Weights of a small GPT-style language model, trained from scratch on English Wikipedia.
Size: 10 layers, width 192, 2 heads of 64, MLP 768 squared ReLU, vocabulary 2048, 6.12M parameters.
Each number is 128 + 32 x the weight over its row's rms, rounded and kept within 0 to 255. Layers, rows and columns count from 0. Numbers have three digits each. The size before them is the row's rms in percent of the matrix's.

# layer 7 MLP up, 768x192, rms 0.198, rows 283-355, columns 0-191
091:121166135086143132107154112173160106121144101093109143133123151128204104090116143124122181168134134142149126061082183107155088128158117115138117151177106138148122132115164182144138161141156129092152148127158130121149144130141148091074060164118120082124089137134070144157159135169129128114159081123196109136135143055152093114156202094114074089162184090132166176167111077184010134155121131074125121091095174120114125117150112119148106173151097127118156140121128086164174071152119064153108083086142121163118132117147124183060075171102139107147136140167144148160088126133186067101
083:065134138060085135155112163088146111108153202100110198098160081152117127117172128100110013067155091144174167134122143124146138138171099100122143134139137135081133104108179137133151092129129132122156132116162124090113158158123162111135118148121193156058112053103112157114174099151132124135149156158086145156128152120148229136128160118141117163085181068141145139116124189104193117163148128094093147119089163100211113131093170140124120128116143118149114106165109112198123143122082118109157154217141117184116152136124152102126142132101141120075081092092105152157172101123164146115
093:166108102144079094160105095091148043099094145150152151168069087080107126167085126077122183100170142132117114179181163143089124150120088083141107127113093139130148139101081143144128063127090110133110172125195116107093134083080089100112098125147123160146153117074108071167095168178156189127107143142140142180133202149122152136131093108132153089175116161132122197195105098101103074131139131139136154171116167134128057189106087178099097146142115124147124105118158093067110107065174147144147163124111168165158095129137131134118136153057142170123169175118107121108093179111116114139
111:098061111123107111122157136155103121100160081176146037133166167157098130117129156071177064123151170099194133133095163120144100116116114090118129149133102155108121059122118167087099150122112125142074135064096152087123143112084173140070151141103125095122082092079066078163141151100144144136091168092099141090100057114136109128098152084151073197101148098149163137150110187081109076088201109166101152139112118083085122140182148137110119137082109137143137200106142123101096188152117131121102111144195086122168100134181111162124130162163105125119164097149086109119138103126116104102
098:142160136132140167100165125131191144147164110087053129151180163143154144083083114169178078143098157155200143105174129110107154177108128159108133101135105100098121174080104145119109152143157126116088138069101175157127108132137124173110162185203152133155098137120096136144145091154149119144143121122142153143191122103142184159143126158076143105101127099153144177131070152175160097102090109099171125173145123089105131149093140149118096128098103119140172085119137086197119182100127105160135098164167140124147139075134158111069147113130037127132110182062077144109234155130072106132
113:122166133155162102099157128175149136186088060139152092212118114086094141113193129091087091113173126107087134119125148114102153185114094144056120093098162114073120102142128133148102071143102075127210061100154158050074094126100099102179114112133114105172145113156125119114170128199157179117120144107160132146147190093113157125134117121120110140129128162093124128129196169116127142137106185084111139174096148083156153092172085090127162088157152132085151097132120104130155134139177163094106114128118067133141174144149115151156138166102150107079116112156126115161116064070109100066
108:103079078140093104138135133169099150113172097170148107140129123154111136114096102153151161152146220121149139111180118077116109108105121164145146146091130157107129146177103121127149136112109128142174150165143105135186134136186129126128131171169165111041124160096101149122139136085150085114103134097097115154136152128150162128111169052128134162097115130097161141083119131100161150151093165058126124129169170144175065140122054209125165202073131124145090137139139149137122141161117089072098094104110077136149221148088187196185178120123164151149125115095166138146065140092092155105
105:095061186085179074143153158100177094126178098141128126176098165093073155120092117103102098150100133114168146142117141135148165112103214139112123126168152115105121141155132112107161150075113186173070082131112177092195125090091178144127133169187142141126126128133108125118079131166149138134137139134116117156165076122137100151214125197087144193115146137066114173200110126051113058180151094139110144177123104125125108117109150140122099144089173153157141123173132178173126149118137121132170141117138088113125109151139147116165138149128133037133073129132111085130158128100163185127
101:135140131117142183115129068113126133114122132137130131131127050130054112099096139111083185153143114107137135150108154118174092123094130136183102130080055174133128130179168131175143111099133076089175116136093149162095119071133179116149151153142147175170124123091033133162154157137115098161152104123154225102155194110105124129139150129098163116144143150143111151159195141169098083135165078149177130132145124079160128124121154099151147130103091053080100076128110108108088070086070149148075126107094143096120128105125058065144093171121124121100128123101152084157143153138120184180
098:163138123186144078138117102121144142123103120111099093117121085168153131149146138145139124061122118106148127090089119158136098083162122139146037153098140173132178171134067143159119112132164111113135127099173108183111105141144110130174136136171188120146153121109167066101130144127153137171152152148118083096140137184117172215150153108139182080151137159094158136092146152141189131122045103157169085143130101163106087161106094137120164108116102151127160119091103114140160132142028125126159138091200196152126120140146060108158172150110183154115148137051092133136174163062123177149
109:083174197121126070054121168159173146125063152157043137142130139087123128143105132162059133173132187114147105168130173138099160129209121109109168137160113116113098163144125111064129136161152136131061155146136131121099139133105125088147163118132126117155128145190083104180178186100126118104160108061128142146138114170153163105092094077088185119063151138136147175112126135128147156097097135143090084121097109135122135123153102119145067128131120140052128121058140077109155126151139098072093185149153165119148131115117168132120074143157132124121169109170158113098105180210128147085
069:139154196140094148138162139152059117172173130124159100170098131139154113114135134162130114134153116064090127111079149099116154083171096138104210127083124190135161133121130138156079201155131104128133134084115124149179180124116122147161108163126161173149150186170129108175070110172138114095103120132158130128183170130116175112156166073069106087194145101123086094173083112147094113165129133102099116080081172176129155167143123208151119101107104103153101149136140123118113109142172175137074135116094070077086149138181132126129037083144084100161147123122167135166095125166138117132
111:094099107114114078105124085189075139155234096151114093138105126143099141142118132080121192153119088182155181151082062130175051144135147071124130093154091143091143111113084130138137093150140128108110115133137159060182138119145148126187102126176133108143151178148057142135173068147129091119140145095109175138133144194122094070112112127167146122106153124122148136113116107108133073217115140116129101191121106129096153117202129148094134126126104073134156141214146107151103136170123157128089122102131155076161117109099158150123160121133164067130154090158126112098099133163065147150
094:085096111126148100125160063152147139155130153154171151086082133112083116151130099056120092183073182139104066125160101168150148109118174119148108087087157108098163170123115176160159154099164118129094092205177182107117123119120134167115098184182132077190130119093166137128138115092135090146102129171086070142064085143120132129079124136143095145125132148135167041109119129146101141126137132138153106115170117076157055149148106073122146096113124094115108074135142120157128149081119150155141110151134099135110025103123041111128127153108106143094120165173128148182159130175178142139
101:155142155143194154143153137174133121129138101104113127088171090141161055165113123163127142149126046188154131125142181154117209144119119101146119152117166116131205054156156154141144071057152125085120119146148175168111127089165113113067148106154115179113167105149099119102177079123105138065151209146134102139148130108113103123140104168137162129093071077103139193071142096157160097143157113127051158169138124112148183134125127163126137107125168105164199110151153120152156144114173128129129125119150129123126124096164122193139134157061124096076174136117149094149142107130083135062
144:155099127139050134102126156115083124097162131116145107137170163121068116171137127142088146101174100124117089146156148175200153136125162097170100105170106168119135075068115097127067136130145114213090147106093135137151140093101101126180154140101097128139171153134158156243155152080146144103078101133102097083084120125104099123149135158158077167132111060128103143110113093155116145155186149172104143072139208125105108103136120120158166147091121127141071097118090087128187163111147096108110098099093145148104095151166184134188169144135099112130127094085122130164175132129081136061
098:058159145110125116128152149170144170165153096162083142141201116116081152100136171089110109112171139132076127152088150123170106170132095128080142109198120099112152108149112179130121130179116158143071142108088120091142146140200053111146171119132150121138125103153155166125124160096143121141135110135087073148160119148194138107102188141105176071087148080152130175134142132093171137095121143162074185162101096076109183123111185145111093146154154113111160149088188115073159168190113114129151085146106091108186125091152075060136096165103124170119095100106161110192130139120098098153
096:092077145113102123214137059119051108161142102152179173113144117102161117113109161132115094173165159159096120107115132246142115099168132166129115081114073152111162122142105101160160136085140153133183157151115136116139050124151102091099201111084147107085106099155175157136097095110153120118126097147142091130118149089106134120141119131093157138167153100163158072152089149117102077121146144169112133097142120130094141131158103112145152127149118207117128141153095072100099181125082122100122139044114107117084136123118104145100188157149107133166165100104089130171182043092183130116
113:130077089154105085109165158159071150156081154181048172111184163134145177150069122077126186189123109121071093128114120135183102048135100137147157107111120147097091143140090068150069085117081133164192124113144131111131132129148111127092102124100170141117133129119176173153137158088113074127078221133117118106138143189130100114117136154131148122105113069123158106111110162112133130110157130107154107114123101114193092159141131092097133153148124153190147107184140106121133112152084135135187200082100159163117147172149090125155118113092124184120216147089140163133145095138146101110
095:104159146125088199067126101148084107171147112147182135150142130098140127127101172138151130093161142170080124057142150177073110096080143145132179082092119134188170142127120059159072098133114121138158094127139166113147144067120175167087149126134103057108091138042140118097069110108131125139128121108129078121083097147114165131147164132065131180104147120099124148125113137052113128120053161117163130081131187122111176205131124161118163163178178148093116145060164135145163141141106159081163085124145131118088170101170109141127121119124117176150084154084136114150130132170093125092
093:129100073110184131115108156117145111081137148111110123146135129095162158189100144177142106092126111100143110139184160120159141182148185131112063130131094149105133123140128129140207138113093117129107135114133130067184137158120131109085111111110127128157100157067119167072095152106196161108136126148157118141192144169076086122204173159132146101150089126156135127167108159120104128102150132184161109149161119098120180150146147185142142140112164112127123163108190113090099184108231065073171151154145105165151151128099103061080129159107111138199133071125130158099048114104097089154
106:133142088108118074067102057100146124076117134177142164128187136157069126173133165080123155148086143124121224102071079148113134098151146156087155083152167107075146104153113136134175054132158123131136138173137104133130173133090136152139138067099080105120125187119142082073070074172098143124120101183154133138123128222156148113129152156114115141136082107130088139070106086112118070090162079162115088120140112145138138131129117156094122126171086142119087114075127119148173118163148137118128173149164159095150155143111156133150151096150124160141176167073088161175131082110134198127
104:156149134109214125129144103111104102139087170132114190148135170130131148154130116109117163153133193131169140064126126134198089130100103128114152102132165125091123121126208139117149141146088152087111157098133108093122143125157134121134151141140149147124147174130099115142124056152135131152140074104090139124140047069192161152141149133095141086155104131159048118102151142052132159078182113148074138163181127122166138136090071119101136149103184133097100152077178062061110112076154131134150199151122132131133114120164148118125174143147069152082091167103124115199171121167158177171
088:158095041082059106117184116176131125173156106118172105086185097143164070111088125106080184108157088126098073170137172089140152144162142120132109122165196109103151102107115185119113097122120070082125104170118165117118089113152154121104124142079149082109133101104117113097093132149104133098142131123150159143087184139139123115081132110122090085144077151207100131105125135195153104126105139182112189068143132124142110165082103105159083116129079142137156127146151170182131139094097145134181148132075152110158141137113085133159174118132127146118156089071053113189172165086140115160
104:131109137131099111124079174182122148131131172079127115121120072120095180075118119202096110143174181083128124082137106091120104119138076175090109158132069139116154178117130186140129058080123158131226098161096112113151123106116195106135096118079090120158113155123126115110156065074172123133148128147152113135116173141235186126136116143157187077102147125204124148129194158149167126167133134123171161113098108113101160139104146145132127155109099158162143098143107098097153119080142140082144156169145145150054146109106140184114120148107156120091065095147187129138105097104123115121
091:165129125135127124136096132131138182120131147102132181059146155109094123121137127148125150171117173142112176170095233157143128092111131157096133103172202141147158117075199050119106111166123119089123157154151080168149138182055160136137137113154108085135147155050191127075149158083110097087097141074085090117132122177160139125119117190132109158121137105144135148124143180179153130109137079177091139173123129106160135151128132132172138173103137143079127181081103123125149081165160110131141117167096082104203146129107101133102105156119098109124054136094129172166182126089106084152
103:150142136134146081164117156161096143140170137108139194072107140051114163142120096150103095145132087109128154200113169093117094103146137041090125085148116136116060119144113107136115145149153132110117165071132096101115150098197137120109167126143214120114065131097155171140127144101047176098096084111123135125135135132128145197125167119093141135137122098082100091165092126137123149148170109154122123102178166136131111202119115141067127086126115157192144131132161150090133135147082073100122111125217098109145143132073163163195189149135124146143137104168166206119142145125087124176
105:114197105148131070151123081076164101131133135089150156096088104114157188166153105114073114112127103116091120101123120165157144140103133136168119076113126171102087207142134121125135102127132088147110109144128154109100159134120130128165102149129201139121137154139131115161068102147129148118119105116105179153128109084166131156127105079062184106191123140139108145151084080014166163118092122084146132126139083158132128114111134071130093085147111138058168120144109064147067124097152133117112148115173123100125141166139143150050133092071067128123170074077141127160207094180151136074
122:162113174162133070095165181113150108109162126125153181075129172104096118157148141136094129125097108150140144083175150129106102149095131125177127192130095126159104061168147133160110151164133038113095103112138086110092108123218089172118096087094146111120147135113159055105115061117106090171134147115131129159121170116083127110185171115174099184111132196107170107058129075114129114153123133099089100149096112137165125178129146077131124084107113144093107098101143112136162174133101165127149155120084138142140107148165182106143110147137166097119094058156162071071147080091147094074
095:136114129110149111141106139070133146071118103120118090118136117083128144135169121085155146078094105118146170060120114087109102089170203141120175097170145103108109102233120112134152106071144156114140171090132097093131088116113061171205117135104091077117126136113125098127149088175137112080105150086171111164154168126142095105133119093115132152066161170143164174176109153114091117090111117132142169129170143183151132156141154138111139173164178129071113159080222139116155139115092128184065123087137146171056120108131102120120122091164185122174113082148136131156132116071081129125
098:155152097119086040142068106130150177138132105087052168187163152110054151067122139167092130162149155145128083125082104168130144112089170139142123157076141161118148119133173158113126054165154112114095123128067110183124163104119115131145089079167143096137196148149119123132132125192108118100191122148122107171121115091094133158105106108105135102151125087107145140141074112156097142069105107167109103161181148090119192070118087121151163115157170152113083097168071133071085150160102151160105115118091136165116146163164111107143138164111148107143174143119159186125183124103066167137
094:095188154099111115171098070117185173061113116149137118149104148149115105187109073147095095095086101151080121162090075110128102130102153110150173161090201134115124151102144085104179107114177141104155108122152135205139158128081180111095144137098179156131122160190122183166076123168144180131084169078125161078160103119161118135123140140104156063170191182156084129108115147099087121165106120145136138098076164130149112158068117119134153154104122090169155112174112142153171111077070125113166153150130148136141103106127163146145109109069147119186111107075113154099106193113104146135
105:162077129142176091113120195085106111142123120113118128138119118157141140107119118165105137116136081103144117084105186201141098108132138146133145114163143155089180118104146128139167138136080135127081123139089095117062097140103170148138130153090174119082147143176093184167164123154117143122141104099124101136099084101074105161144142139153053149161131126174174076088190136176116138135139195072150124068065172129111084202156084180133174078075078122148102132143123131175184142079134162086078172144153155115155191159151156179137112153103169205158140120141132143156136088095138106139
103:069143138100100129122135109116111096155074070171166175082170126098197129147067178111183112145146166094129105131156088148106087174119111112127153170119147113045110128151125109105152141123126119112094074134140120100116116121204112115070111123176102110126133138196134122106094115174107132107105133143144159143142087197131157107066101135075117124146154073157118155193158090063089095112133149206093124114114111128136143115197118157096149078166059090132204139139129113186104097092097152092088113090120128111167137143093117151100171179128078154112146106164094101144181103140122128085
101:120041166139106136123103054177094122089080130103089117106154136170159079119099160099141146060143073144180120137127164076097207124102125118152116146146120084100078089116095183144114130150147109104176087126210137119115080168138118109143141128145105135135088163100107164116098079115147165106076162113140123113105124074079210112123131095151154145157140134148157083157122121131159105123132101195124131177135182164105111150119147143178060137084098138165085150115118137164199130057100195172087153061139112178126092136167095118098131172156153100130138124132109122155144102137131145158
090:112132087138104124148162124079126095058166116130106114146146106147119144137105205153145109146100190112136150145112104121158120068146216094108081116130148164122126176101122115115164169145129112136125125099148120106120089075142094152153129127166144160149109125111113092125138161084110080140132178140090122164171168071114146166106111163130120164069122162149128157158131141046051125106140115100080057143072156232149126137151126167153144102081094097145075082120184138052194122078079109108141111152127082107102157186167140128152123115168121073173187131151131134115131099167128091105
112:112120185072093107123093099134126099181148097094107142077089158079157106122127161158053153120078095110176129161117176138146126128102125170154129134119138176100112177138179100088108116067166188125114167111079127097167146134124138123141063111114090129134134121146097147187094153121152112122102086116152108072111168164166141089144101181119128083141117139101078138110152025135166106093123110098129093204101065167167090212087132101150116146071127131088156139144145136160066097132109090141180100103118122117162166090121140140123093124122137115171214164114119114144140091107149185143
106:139164196091105130117159092123164160090083130117149114102094127123082137138133067114133113122155098106123079163159161047139140151096143106096107170148105174097174098150150211138166124113111099124155142104113097133133165087145148130138148173124147097123177084153154100132186101112106102067161180145092090131158166162178149162104114151113142122115124147023157171080172054120164149115131144215125127186172138077092082116139139123187099159083064128123166153172146131126115139141067168147134101138152167133111144107124118112150113153092056176159106160144131159125121137147099119189
113:119077133136129114191197172152075134102152122179172073135040135121179104147065178129109155131172165153154177056059128152153100127158116142114091152067125202136154147135100109167155103185136178160158127125100118137110114136114199124168149138112156137089165153149149114173115116079103097138122123144115072164080148165194111145100121091115147110071164168171181139093144112178173100168183120149120114108102099149094091132100084159154143107113099140111140169057125154164171112134112081185091101131141133135108099144117104126150139136116134129127076086142112157174089113158124161100
109:172146087114122139097108054128147130078111126151117081121151146084147121199148149112196134145083125112102114163127147195145081164181106173143186139090180080179118153163120119169147116112125146144147161118086130163163157121170187066178139174133121152172091104160079099117122106126098161162163144122134099131135087127135099113116148118095071147101146093125130140115086114116130155119119171164173160199079172088147091147124098154159132142125113110162136139181106143138081082122168139132170130091122092164091170081115045090144065122196109126124182172102121154156224149119122132101
100:131172135148146118104183146122105119138133138135132156137107186080146158125070166125134131167151127107192143059120104131144102121081175161019128159167077076141136121163129183096121144127125157098126095129175122087098109124161124134128105119152160126120150112174129111134162123154097095103092083123104117091205095192110120123117173158134116086116165139198169130140163140098099106060152157120155150084140192102157126057116174070149099141146092159130124172171110128142106142140113104079155083146100125139095139157096115162103221083073148110131196136078133142099171101186140100082
113:167042096146142152146155136115149100143082150160070082088148132084175126099148128145109139088122115173134171169130187135131142141174246111146099136073159134107109144125148179164120122173090115151139179115146061058087073168135106110176144172170104109130093160082126122121155170113145108115118077094135141131095088186171125110070138156119121127143150118086121138152109115076076100122165135119148113121129116095147112081164078175151135177104095093112131037117152102158098121196142073096139114113092111157139157138106149112130132133081081146159120096070151129181132101122151082149
061:174104138154124129189143120151144179136086131112144107127155111058146125114073125106124176146095066111099154106103176138122156205110127140123110156149115082145116137157107140188081152175125119124095084179165150146094112127133163147088149111130089151051142109139129109123122174111107124166129086166136101103146103184124150093177177124080204131110121106106215135107124108128077120119109142153084115105091152093109076154136152129190195146092073149103138128049087100123018123113081124114092135166146126171121126093220187141120117143133129151115151124140111143125145130137143069174
097:075075149102133096075183151169113151136082103142081143127130094144134167148117100097126168121142170097134110146155145079131161124136197206132112143180147134089094150134122147154116116157120109042210102185130130189129111087111107134139130159121049095124122148157044108165144094112156146068145104123128140111114077106124136132042126155090150101129136149078170185126128144104152135168131124127218133133176126144143118139160160119138149144134120125140192137158137121111139155135184113112199137141134109175141158161130207148141175115125110142186166092137173150078112146181117191105
101:137156145130106142111112087185121075075105111158078078077208129089116180174160093107095167084186096125134154139097103143094153108106105154125136106155095144099117170153057123135088107138128065144109163106083159122118093075176154097160100184145085159167135133132138102183175124116133104172150147129083154142127114159163155138127128164161155110143124097129160144095086138143144133181098152097102095078124155122085188099165061120182150149101146080092135134160139065184088148135165143111153192143096092161137114110106084138090138090106151196094085198110105134108124125076177143109
096:158109117088107033140147156120132113209168120131158109111172110110125153149114163130146086180150169104081174139155165168137103118139115112144134132162152140136094158207112185144116165159143131091129172098162111144111109126163115127106076093127144168169152171101126137105144115132140124147073107137110203110111135071167127140165181012140107120162116121147097090161134095167126139137158059126138094162107158115117130073093143069107139122128100108145131124176135129110211112117183113065179109110101089102140104128150081153129134046114109138141135205128109103118133187175176094102
103:101107159136110104090115117131172136101216154111165155131115119143116158118154129173155165144131135144175129133163170128194100080170120098123063131099108155142154159116166136101082137175123121109184076151100190070131160116130142074149098108153138143119125164136171085157154054131118131183173143108134144123163152128124132129070159127110119127038178128068077161117119112193096148086145116195137125090157086102092101226091137161135151125181146105105076099157119083153165151125094115131116164135115167168101166123108135131146174208114126136073065125099094117153110132132158112166
105:154150119118167128206167158133092145131106176105140083124081144102125143148081101142153162096159151113123094125185111141116122078121176132153078163108155118103129126152152166160177102106167136120125149124141115082075181099094103085190110134129142132076135132122119170132126108070153138067125169121121168123165099134105186123162142152107123107073160137148158159124174100187159070083122121149075137134058106119199136162108129147220085131172181117112104142092154109123118135084106096142068232090136129105181080137173132077166107132113150077108155110155092136136081131115185120104
112:174134143075160099124203125143117123121131148125136133112145112115162138109134112099156215038158100063095104107128113143177099130123171147088076046147125078117148111121149103143116094102164144131021052099114152162116141141149160130112111105159189104122146108122102068063144118117161134042186096155149166117102148134086105132091076153116157123167124112141147159130151139106141173103051137157077121153109096160126137122112123182135138129169116103121105157120106137114094139118191088109121126117141099131046107112157078095149082158132090125094182137160155093117140094152102170091
104:136139074083127089118124142123154149151134147137138131117151092156135081119099130095141094086135149175138147111093167162151143084096174173147140104089083126103104179145153104083199091138109155132142132096128158179143133123118160113101176138093150150082053164130158109071156199102109083157090151095127191108101176104153219186159088114147104127076131147100115130050142152146135136190211162143163130060079120147111091152134181086143217195142129096139135144143153093145147132144090115121118137090170126145150153111117086137162154124084113140135156173183167108138087138146133136164
099:099126133071087132142124136116158143098113142119183157104094156129177146162122147151091134154142107150131121077108159130185165067085136127091109149123127157142125124163138122171113134091164171047160139175108151116117130170155087123176098138092111123116131176101135074155192115160145131099111085143113134098136139136119145127168152078109136058149109073155132080085097105107092092107118107140187117132111133162210165087173161108070150214107095104132099133100075134150137128121088083135163140138084176160128103120089166127112122190042147059169151141083165156092078130062088161098
102:116111126109083065142133097148137152125090169126114133151151099192121193135110127137119168167097238134156135147152089139061081118151154103118136161072140208084072159121131091105141054147200138129141133144093085110129122106144141099135142080133196113139116083164130070120091128099125087109107157149104139097119155131134127115148142124110135130079141138104144149148108076137071076192122102162076169149116111092104078161133108109141118101092067160031118161146152155165177108042075104113138134119134144094121175111105105171132117138101146117201135092173138142105135128139134166117
102:106144111144179070121141158058139115120069085147116069054131153090162141155155124170159109177155108118091131033044126170106134111156151130136138109169115123144142196153137059131116060140160144164084092161129148088110070136056131122112120126148134140150124130156126129097090119124152095173107176135143130198134150141174106124177124110133148110105108110135130148136127070064144098121111138103133136110135116134159092122121118151143216165115122176184129149094138149104205094095061137109139106111140159132151141109160109166142135057134155190119148181155061131165080152127125135087
092:115081187093121118131172119138212120137121118160156082156188092160060162126126168168166121112119105110118141073193150165150122066140130162050076121150180118114133135206143161117126144099073116069109117152117133134064128181190126120118163122083103135139157116131139148145138123145114147168141151106085134130162165144142196195178176170142158115106114137138173156197086170097134148100103097158095119161139145144139140146103105134154179085138112120034140136186085171151148136097167155104145128113118097134126131200131101164116144160142142113147163120155152119142175144144060087118
107:126169146090144179142085073126179120143156154079143176155158083116123122117116048162128121089086151137117119093079095089143116107150110160136194078109132129086153187097178071133144164119221156146092127093149115152120157074084182129128106180195087184133132122121108105165129110104110093126154132103144086158133132080192124158135148146065152103103118193154153168142126141145148107171101200142101160092128120166105103111162066114095077130145155141166151159146137109109104114140111134116120160083114120121088148115152143174183115105139143197192089071122162157120153096118133182100
113:146092119074075139114130231143093125127159149124105132113157120124123149081150149115091100070080112106109097117158125123076148152154146188129077131137159135155103095154173153185154074161107072154091144115085164160178163132182159109104145152121085074135116145187148113054196110090090130129142136102070122087113117108172138131148121163113123144064091073153115126085096110083111112076163146158148111139141079127144119140123158137153157161107075189082160095060101102140134182159096108187162137138127091079103110126135107077097152144080119089131113121084157121135094098143105054139
105:134134153082112103172076146113137163133101073194176147116125092176173130159139167101137095113180092096135127115017128177106149130126129139158143135122082127120187148094123160066161128095139116125119124217144140158151140154145153101106126123105175135090113123107121101115101130125128152128120104145157136153100110172134192130123094114146156106095155212132132144138150097163104087167187115178164047149156153098158111112106174096149116141136093153173134171130149114104139041121170140140131124126135130110127130170106129081071146171073197177090149094143126041117146159133088050128
109:206120127117146124168121108153095152166120153137113157106117177061080116145121110129075095169109173147127133114139164139167085146095072162134181120176162189091120095127101096149100076093099058148145110092129142086176134147148107098167184096133099151159146129090214213151059101143121111126173148053158155155165114104105139141108160106138127086168106119133169150146175135103086097138077173099124145133086154156158119137096127144191177147175136141130127134049102135151140086175160128135068070084148116104163116179142103135151132142129047114136163131092116140119100133111124148122
117:108168124176191100052133116169085135154191104110111141176119152107084133113109138162101144197125136141123162131174106152099167111111118130107129119119114111144188154132087114157126174148159102102220147156102185155104166122088131136120151098075119092093141193119142093139105142126136115123150178067109066206144111093095079120168083159057145079148137138119158107137184208159129173142153153124140159115120123072126122165150120125151112087099124196106173128126088084071100127098134146099150104143150198160094116122119126116139127137154134156105108165174142158202146059107126089113
106:071144121120139089114101109139146123187108041098118125165170160104096081200136145084095137131099161116128145070107129198141122147120144122143176096130101046155149158152107104138115130134143116176133081051087043093084214176147145088143158151152145110156122125124148134173126151146139111127155101127134169162163119130122123132150085084158161135158099096088122131102139108122058133087146127198113126087108142150138144174103121101061111173088143108163154065122161147119162117149128139130072144095061074135158064155145086159115128160143203150121092117130132094167092152093100144136
101:146122121122149077122133144182103139101171107114101184145149146134122164083102064117140143161126074103157097095132126138093163100138135152101082146138139143090054152158181161127100124152114124124142096120154133151142092151121141140104091079136109105155098124208120137076115091077218078092106094123179174119129131153117122076162099176161144132123169144114086171184089155084114149114075107163152122182129149162135138119168166178143127130117190174123144081206072130161061123083144177097133065133145136067130124147152127057188139141123079167131129167122116125109156055122090154117
106:124106213117105111113074133121098183145183133108187119141180124162119165100151102171162123149142127147155169229114163120149137161131123157136118123118103133128064171120181131153147158072086089098138115089116132117064162065063082183137120121137136092141158136138150162141124060127147105184096138140153152192152121117169081051179072120130177117148138141149123117150087167117139148143130154105170133110151164137142160093127119136157113147119091140093215115096059118096154144137119119119128171125147144148123139101114120167114128114076107148172103169148021132175132128146095127198
103:107172100110090167072124104078180187140147141089162160198138106102113164151124177130091138157171124148148170122116059135125149061064071156087120055157145077100133194119141127167168102154156140085137158119061133201127127197107112131102143066097138130121203132118112096128109117123128133099107120099095082161095101052168152152168108110149191151160149142122124152128169156081108123101116166142120133130070137145158063145194123135105076151135170096169141118115164129106118158160126108115139141175173116066143149106147144087111165094136140143161140096106102135170165120120170112122
084:086110133161151106128182139125149087170109142133205171130179143166137113147163085143079171111183121154158148072132123066118123109140163115122051130110142184060146063124091104134126192188180065185080146100136185157101176111144120121102130067110105067082103153118171146141123162142164077114126080144156151121185108099085094148108103128173108180137104151160159170121104137139098128077147129153098126133155133126137154152095114169143143094127095122095092124132101118122081119088138144123146095069144115082126116157161156103119100120131133187084162182155101127058168159086157079154
089:188181190137146110115069161214073215097097104130125114122124145140140063156089160100109114130116152101128155102120108090188084142097147150161134105166088133123130168119080109167122112137143088158108134116171150101129154126169142114136126147163137133087111155099077100151125124098123123123103144118145136102133141046081134088074100141085101135126121159138143148157132107133128107119157109182164132169144198128127090096100135155104224100070122087152115132133106150230110089188085166096094166119115113112126063149142086147092089186126173152166147107148048164122122135144115101102
105:078133125112083134141122127175145141084086116166142131126146144042161181139146188185116145104091091118145127115099089082084137120098140126075164101080126091091084148077122165099083098143104107137133063061135137122140150129144151102215137119075102094086139088132098122134123035084135087100159109097111228133126075149112162126101188126150133123105143063159091173142176101126128120130121119140135182114131109112150147117128098115197127150103120112090143141114095114091076108121116132129083101116099118068128090158111132173097175154100125160152194119165148125172122083070117077104
082:148168116113168140141167169134121088141134108127111105182138107127124152151090170156132060125071152156128137129182095170143150102163175169084047092103155156138212114084137103173130157147100088091118125085149077124127187072065153096092133140087146166101132088057157148148108134116173116197127131144141116140198084090173093126126149173122122097100102188046095151142126139114137098126118122156112131115101080103161132165149071165147112141112173129140099076150063100146165130146097116160125142145147166103142138119105155127133123108084089083119187115123158083139126036109150152089
106:093147107146116071072157149105098109104108163142176152138141157139141161130189135170135145087109100092181129143115111132159168064133162100169115149159159085170102122201147082108137107112150035117130093128120144079113143151157096142096153099089160096152158157157171098124111057078078196095101129147157137108134151198083112119139173075106098118162155117087134216124094121159134088087118176149123133129105156139083111087121143134133159170100142170166164094075150112075106153167103072144184077127137118153125119143123130167113060115163187142188142133154127123181096132092132110134
095:121182085123110120135189100129092176109136133142117121158174113115128103165126140119079124147129071187113135224113168145146089070105065119143126110121170113109101135155135090144153091207087210126111176119097142070167150165122189138178078149105158109183101143099140087121121207074144159111145145113072148120126127108099143110098102149130157117205114103156177116164112146122110131116089112136090086135197101143137126160106110110126104091104143127151176136150198129167150169149152111150108176036150149141168173100111074140154173145100146116128132139101091103118108172075141141119
069:131081115155130179106161129189241153189149160153085150119171130095174100150098104136157147142171129110103130106153148138098168190107177124112146138129128085172096100105145141122149114139173097151128133120158134098135112139178090120119164114122074141117106167108105123172144137124109155117126167138113104228157123078119100170114077060094190124163123158129194187096157100111161114128133129119105122110095091156159101111137154103083100086102161076120118097130096113134129200130120132111089143131111125074154145095174129091097160182228125176181142153146145161152096082089139136186
110:125173119094153112122048099148126126121139133171088092076141191101138128200061134106116065163103175169166120188128143131126084107137107144130117125152148172119117129155117102101059112178102123077140160124131113145111097089159113137124129109064113110169118116137121141105139133116171134141112134133089176202139168125132081139090071065157141076122138098117057122134091126125078141137168169096169072101106117032145156146141107158126149135146088178121063106109157102103128123128061102136171091113093088131145187103174161120137162106075159142139115132163156175179103094134156175068
107:154100171126114133037145098152103138110153163109092121110198088135116101122169109103123111124124130151149091123168169092125103137105148206147168141162134122095084166072162155104076103125068189143133165128132088152154154106113112058137117151111121125157124174182173142093152115045138125146150126123115134182115142124163104171120117204094144125034124081130157164091133100048168144123072157207149096145112095096126141172119115153137149161165137070106151136188134149122142122161115086115127108166120151148162160165125094087161154137097080158166139123154109171183092130180121109163
096:054144159130162118120171125093104116149091110155093131136157135061124102157131118199123165102126142117091166135130144109146121060101076124143097121103175134137081165084092168084106137077102161116124160079170141167127114136097134122146070120107113113147159123079158210145085113053068086142134140138137192124125124123106141181112084098062128100120122164113140155115141128102096153065144138115138078142062138090162162089116140150127142150134122182145130102186136189086082128075152139092069127059106114132140122119183203146124135128124106129147083111109179110128228142125174143138